From a checkpoint of a small transformer trained on Wikipedia.
Size: 8 layers, MLP 704 SwiGLU, vocabulary 1024, 6.16M parameters.
Training: 145M tokens, 4416 steps.
Each number is 200 + 40 x the weight over its row's rms, rounded and kept within 0 to 999. Layers, rows and columns count from 0. The size before them is the row's rms in percent of the matrix's.

# layer 2 MLP up, 704x256, rms 0.0537, rows 584-634, columns 64-127
104,166,202,296,234,201,249,218,163,161,134,258,151,233,177,139,184,172,249,231,191,220,212,188,191,216,173,174,167,236,240,243,178,226,204,165,211,155,202,208,171,161,194,208,192,160,177,192,239,249,236,196,227,241,175,209,188,229,257,169,175,206,184,208,255
108,230,130,169,231,201,185,228,229,244,132,185,209,183,218,210,137,183,263,181,160,246,227,240,212,282,153,269,190,271,193,279,209,229,215,196,169,180,233,268,156,117,155,252,238,188,312,168,257,184,216,257,231,250,143,224,149,218,218,159,203,245,260,254,126
097,166,169,246,173,242,163,232,217,243,219,232,174,208,126,126,241,250,143,204,194,249,189,206,207,230,167,170,278,212,144,149,204,126,194,234,226,225,234,229,298,164,204,181,203,100,203,212,140,242,297,161,172,199,181,127,178,191,164,216,168,184,210,212,219
100,183,214,226,234,191,153,236,197,160,147,196,199,139,208,215,225,199,130,166,221,230,241,186,160,227,241,244,216,213,226,141,202,194,112,223,151,270,159,177,224,168,191,189,165,204,200,190,191,213,102,226,205,227,187,182,176,220,162,227,221,198,177,188,229
099,202,238,188,224,246,228,156,262,208,174,209,187,190,208,273,173,190,183,243,199,151,235,238,150,135,251,227,244,126,261,220,165,165,125,214,220,187,268,216,207,212,157,222,189,306,211,187,214,178,227,186,255,143,282,214,181,175,225,212,178,197,201,131,188
097,224,197,206,256,189,196,189,177,236,169,176,150,170,173,187,218,103,201,147,260,214,256,257,216,240,150,149,297,197,232,183,233,235,290,215,206,203,225,268,202,196,120,214,211,227,156,226,154,159,221,179,250,180,136,147,205,252,223,222,234,213,137,267,184
097,212,101,182,209,240,184,122,185,161,219,224,170,164,133,150,179,169,225,165,173,190,189,205,239,212,194,234,200,263,100,125,241,182,145,168,167,175,221,177,296,136,227,222,194,155,247,161,152,144,247,244,282,271,206,138,201,179,168,180,174,260,163,188,224
100,187,141,201,174,201,142,193,262,216,186,222,132,165,161,205,149,271,236,202,205,174,197,211,200,164,208,165,193,210,243,166,240,208,229,204,235,227,225,130,152,152,148,230,185,209,180,201,131,230,244,138,117,268,242,231,142,223,124,176,165,140,214,169,202
106,175,118,182,233,154,186,172,206,232,208,94,183,208,142,136,186,180,171,216,187,149,185,139,184,145,226,125,210,203,145,226,238,252,181,230,162,144,151,241,208,183,222,169,206,198,172,232,112,192,191,151,190,160,215,212,274,227,191,130,255,232,236,85,234
106,210,242,180,140,259,167,215,228,213,171,174,224,188,166,195,218,259,164,154,264,262,252,105,256,218,201,169,181,236,192,253,185,193,230,237,151,236,247,128,201,208,168,214,180,215,259,172,158,205,187,177,196,236,210,132,121,211,201,183,211,217,168,254,217
098,213,177,258,178,278,183,123,179,202,274,258,240,235,197,216,199,203,266,259,244,198,184,154,236,127,211,215,102,246,196,223,178,214,194,201,204,92,195,188,219,224,204,200,157,169,156,140,189,241,111,218,200,214,218,148,185,235,269,273,191,141,215,179,181
108,161,201,192,151,291,191,223,187,285,201,218,211,163,116,248,153,236,121,179,154,217,170,123,149,205,230,126,156,287,91,155,177,163,238,209,201,211,196,146,227,196,225,240,215,158,186,140,178,224,187,145,232,124,237,269,166,231,201,160,154,187,190,193,240
100,263,226,246,184,208,224,173,224,209,143,213,181,139,185,213,159,279,201,259,181,133,248,219,165,160,250,257,218,243,177,210,205,208,184,144,190,248,184,239,214,231,145,261,184,177,216,190,166,170,104,194,199,195,227,183,280,247,191,216,176,214,215,265,227
109,144,168,183,215,217,250,304,218,187,263,231,196,187,235,176,267,199,190,267,213,286,144,152,222,185,176,187,225,269,191,215,133,204,208,242,219,196,209,184,217,150,183,258,249,175,177,208,197,233,209,194,249,271,194,208,221,162,200,200,204,145,241,215,157
093,186,152,180,202,285,192,219,147,140,219,286,188,173,201,180,251,195,306,253,191,270,173,124,127,175,203,210,175,258,182,186,164,212,207,231,227,213,220,177,158,232,188,169,244,206,181,174,223,175,236,244,160,244,305,216,217,222,166,166,259,223,233,173,195
096,110,268,206,171,204,191,206,150,230,240,234,282,213,197,288,215,158,278,224,253,163,176,216,196,265,203,231,203,184,233,174,255,164,211,224,233,185,169,171,201,192,146,209,212,169,200,227,192,233,248,198,185,246,208,167,181,211,251,204,147,230,212,211,194
107,216,178,223,208,241,145,167,160,164,235,117,310,266,188,234,144,151,202,170,194,195,219,156,186,196,211,258,202,173,233,164,210,216,159,197,226,222,234,313,245,177,212,183,122,149,196,192,174,153,284,203,208,178,175,162,246,173,203,282,223,224,242,154,232
099,187,292,157,269,248,149,276,187,161,152,292,172,168,261,164,275,219,228,219,197,266,166,236,244,249,224,152,179,207,227,234,161,161,151,231,160,173,260,131,276,249,174,207,175,145,125,152,233,202,167,167,163,150,157,138,267,246,220,241,227,208,156,242,224
095,202,187,183,202,233,164,208,168,163,128,225,179,159,211,163,183,166,237,157,251,209,178,177,188,172,189,193,192,209,181,148,188,198,239,264,238,170,208,183,213,201,139,244,205,234,278,187,234,141,165,258,207,286,209,242,253,238,178,239,233,156,231,234,207
107,183,137,251,192,146,169,202,301,204,269,139,113,208,190,194,147,146,143,169,186,166,207,203,163,248,199,162,199,236,194,219,223,242,186,132,273,283,170,128,129,247,236,195,211,229,228,209,125,227,209,191,214,108,200,172,171,233,166,154,166,209,207,223,238
105,160,175,165,142,188,227,203,227,223,245,138,254,173,223,218,217,151,211,257,203,190,190,153,214,222,201,193,148,160,257,268,174,277,261,145,240,162,135,219,173,178,275,201,151,266,172,241,190,237,238,161,219,156,166,264,160,224,223,178,224,181,200,154,245
111,212,152,161,190,154,181,140,212,231,220,211,183,137,225,223,193,137,201,136,161,153,202,258,205,144,221,180,195,268,224,172,186,191,181,169,193,251,153,171,151,133,242,235,187,235,221,265,233,260,233,165,243,116,173,223,193,177,197,240,151,121,132,240,130
100,175,241,120,227,201,124,193,189,153,147,186,234,206,250,207,231,190,279,231,204,210,235,178,218,140,232,221,201,148,231,138,192,214,213,199,182,189,213,240,222,186,213,214,146,240,242,195,203,202,230,201,155,188,211,178,212,202,264,245,163,210,215,149,191
092,235,189,161,170,254,194,210,212,207,228,198,272,194,243,212,149,207,167,194,204,180,192,117,231,199,221,196,181,158,186,188,191,168,206,308,164,188,252,227,228,228,209,158,204,208,108,182,143,206,151,191,235,190,151,147,232,199,137,202,205,211,165,197,186
098,169,120,188,156,222,249,217,179,224,187,228,237,165,180,224,185,188,295,272,173,212,205,198,215,174,222,249,216,244,150,208,261,214,157,233,180,255,251,225,182,195,123,186,221,233,174,248,198,233,232,190,287,199,228,209,208,246,263,245,196,242,168,238,120
099,170,244,230,250,210,144,178,232,193,232,184,177,204,298,285,209,210,162,161,191,199,246,238,226,193,95,234,255,221,186,182,277,203,235,253,203,179,254,175,233,203,173,213,141,205,199,234,257,262,240,173,254,199,214,155,204,150,260,252,178,179,128,242,216
106,146,251,185,185,204,159,232,166,231,240,145,233,261,193,241,220,239,187,161,157,211,187,194,236,185,175,238,314,301,232,187,173,219,228,187,179,204,197,209,194,178,220,192,173,182,143,228,230,264,199,129,182,311,275,214,180,194,244,115,207,196,155,221,189
095,169,224,169,220,220,204,163,213,172,154,214,177,174,90,265,214,137,261,186,169,159,169,184,191,255,182,212,280,215,183,249,239,207,162,187,268,267,175,207,131,223,149,212,155,250,221,190,226,205,269,253,185,168,226,208,198,197,179,191,302,203,221,209,208
100,157,183,170,200,189,256,194,210,228,226,178,99,143,115,205,220,179,218,183,172,193,214,296,181,285,146,267,232,154,200,189,189,151,237,271,214,189,178,177,221,263,130,271,163,161,218,227,231,260,240,265,226,166,136,211,196,206,227,188,212,173,196,281,173
102,249,264,237,233,255,199,198,187,199,160,131,150,165,177,153,225,163,206,160,203,203,182,156,277,289,179,193,218,184,252,181,153,176,209,202,174,162,209,185,194,251,210,213,132,218,279,179,185,207,185,292,203,227,106,186,165,161,148,177,206,206,186,177,214
104,208,159,129,275,156,196,219,179,269,265,231,220,211,201,118,211,115,202,239,248,193,200,202,184,207,124,213,146,77,191,189,220,196,201,251,223,161,253,281,246,174,159,195,236,183,192,186,243,219,186,176,193,258,157,112,155,203,208,165,222,212,186,188,210
098,194,355,145,188,182,188,232,193,245,178,178,200,140,194,263,176,147,224,173,203,243,235,173,229,230,217,196,267,188,213,192,251,209,155,276,133,190,188,185,202,215,251,167,189,247,111,130,105,199,204,283,146,199,211,169,211,233,157,200,144,127,147,170,248
101,217,246,145,252,179,278,268,291,191,209,113,278,247,205,214,231,146,196,198,223,230,175,260,279,221,281,209,315,202,243,198,237,190,215,165,227,193,225,218,236,141,242,192,201,151,193,174,219,220,174,176,226,226,156,170,141,213,190,189,151,109,171,122,199
101,191,143,203,169,206,161,225,275,197,153,235,229,147,189,208,216,194,189,223,180,188,226,196,204,219,217,281,157,217,205,286,250,226,149,182,162,194,265,215,183,233,141,115,132,278,234,149,237,169,146,223,210,176,129,101,275,181,189,191,211,129,249,202,197
103,194,194,170,187,281,165,228,192,222,145,175,171,159,172,226,181,186,162,215,181,170,196,147,173,171,170,221,258,217,284,241,241,191,185,199,185,236,170,173,247,228,193,198,229,231,229,197,216,276,282,212,268,197,169,252,191,198,185,194,143,132,186,232,232
100,218,209,190,197,201,174,207,218,202,213,164,257,236,221,267,184,225,251,186,190,117,230,191,220,255,244,196,190,237,220,168,254,194,105,159,178,116,168,195,218,210,250,212,239,226,188,191,149,102,136,189,239,233,212,221,264,214,113,205,212,219,185,199,195
116,238,191,211,130,210,159,210,229,224,188,180,182,190,216,159,169,183,112,175,229,239,247,182,235,88,218,249,220,217,203,217,236,209,158,176,204,169,232,165,262,180,292,172,194,207,214,262,183,245,233,169,188,137,199,147,172,105,194,141,221,186,192,193,138
104,136,204,167,211,196,243,206,240,221,178,237,233,187,95,211,230,120,236,175,212,287,249,227,166,163,257,200,126,180,240,224,181,257,165,167,179,180,122,183,168,188,104,205,173,263,212,160,176,265,287,206,205,199,222,232,133,252,258,110,188,176,158,203,203
101,168,244,180,219,156,139,183,200,200,226,183,161,265,148,201,168,131,197,257,244,180,203,195,210,207,219,230,209,216,179,220,255,199,146,192,171,161,265,217,163,170,173,203,185,121,114,222,152,138,263,207,143,136,184,179,145,201,81,242,242,217,204,223,303
100,176,238,252,219,183,239,197,168,144,158,223,172,209,126,197,180,259,201,128,207,200,191,160,139,194,153,248,175,244,182,251,253,91,182,126,219,237,150,258,237,219,171,201,186,258,120,243,150,249,168,223,225,197,244,208,254,206,220,182,235,226,211,185,220
100,267,193,191,241,227,201,226,250,235,210,189,169,254,173,173,263,202,181,167,244,265,178,192,172,240,201,210,211,105,133,244,149,186,217,169,214,207,244,229,147,218,208,196,147,124,204,151,263,178,253,172,188,178,134,131,203,225,219,149,220,202,194,242,223
095,288,147,61,212,210,217,188,288,151,265,218,204,179,171,202,127,166,224,217,142,159,190,182,244,224,126,206,202,188,149,170,223,120,200,117,268,268,98,259,213,213,152,159,269,259,145,206,176,255,160,242,228,246,215,220,226,183,178,196,210,200,165,191,244
105,201,202,143,223,230,138,231,190,188,280,189,242,191,241,214,223,190,128,188,251,167,218,150,184,248,228,189,162,129,226,233,185,148,130,146,83,151,170,136,211,162,211,210,206,146,180,213,197,260,246,175,233,178,185,187,219,144,123,189,236,187,207,170,178
099,168,232,230,191,164,218,234,264,225,226,177,288,188,119,273,224,250,217,199,166,208,185,161,267,201,178,162,186,173,231,188,201,167,178,227,220,243,173,188,241,168,192,187,205,215,163,211,190,254,150,195,210,110,157,255,146,177,221,184,166,177,160,237,224
101,278,211,262,177,197,262,218,154,240,163,167,210,250,225,208,173,284,199,219,254,144,192,224,214,283,238,126,242,119,202,221,156,226,216,119,208,183,207,191,174,190,123,173,163,281,126,184,232,216,271,180,209,199,174,226,142,191,214,260,163,159,164,238,197
095,158,194,203,199,242,203,169,156,190,130,244,230,198,231,269,143,146,227,199,132,142,212,210,192,244,188,275,189,195,252,176,227,220,189,213,154,198,282,227,218,208,201,251,175,315,170,143,200,198,245,280,188,196,186,309,135,162,161,255,221,163,203,251,174
108,178,251,172,190,187,162,181,192,166,230,136,211,174,245,224,243,197,147,220,293,224,192,171,177,228,253,271,218,258,170,228,208,263,114,191,134,153,141,147,239,200,255,184,188,213,186,215,194,124,197,176,239,166,216,218,245,179,175,223,262,139,256,234,180
100,221,258,148,117,161,232,224,237,132,194,230,161,124,218,289,254,186,223,211,191,250,183,116,183,263,196,272,165,188,150,220,233,254,248,216,225,250,241,189,219,217,147,220,177,241,249,226,229,158,162,148,176,255,223,262,243,147,195,203,211,267,296,241,218
100,184,253,225,215,237,189,100,236,171,181,182,213,196,224,173,196,269,252,249,208,240,223,160,198,225,235,196,239,231,192,141,197,167,152,191,191,215,233,148,169,154,213,127,221,201,256,241,220,134,170,121,244,212,251,224,199,222,204,321,245,193,257,160,194
095,182,153,203,172,204,188,263,197,186,153,245,210,238,219,161,150,195,277,166,204,237,150,272,191,222,205,125,217,148,204,263,107,222,247,213,227,221,161,285,123,195,143,226,192,213,210,195,240,181,156,196,207,270,167,258,248,244,183,222,243,251,217,196,258
098,195,134,248,153,250,217,170,191,246,241,185,148,188,193,169,185,258,210,150,292,202,219,226,261,189,196,154,212,209,94,185,189,157,260,199,226,204,194,211,218,223,190,218,166,166,186,209,177,145,167,227,286,191,200,189,253,246,149,146,247,204,135,215,201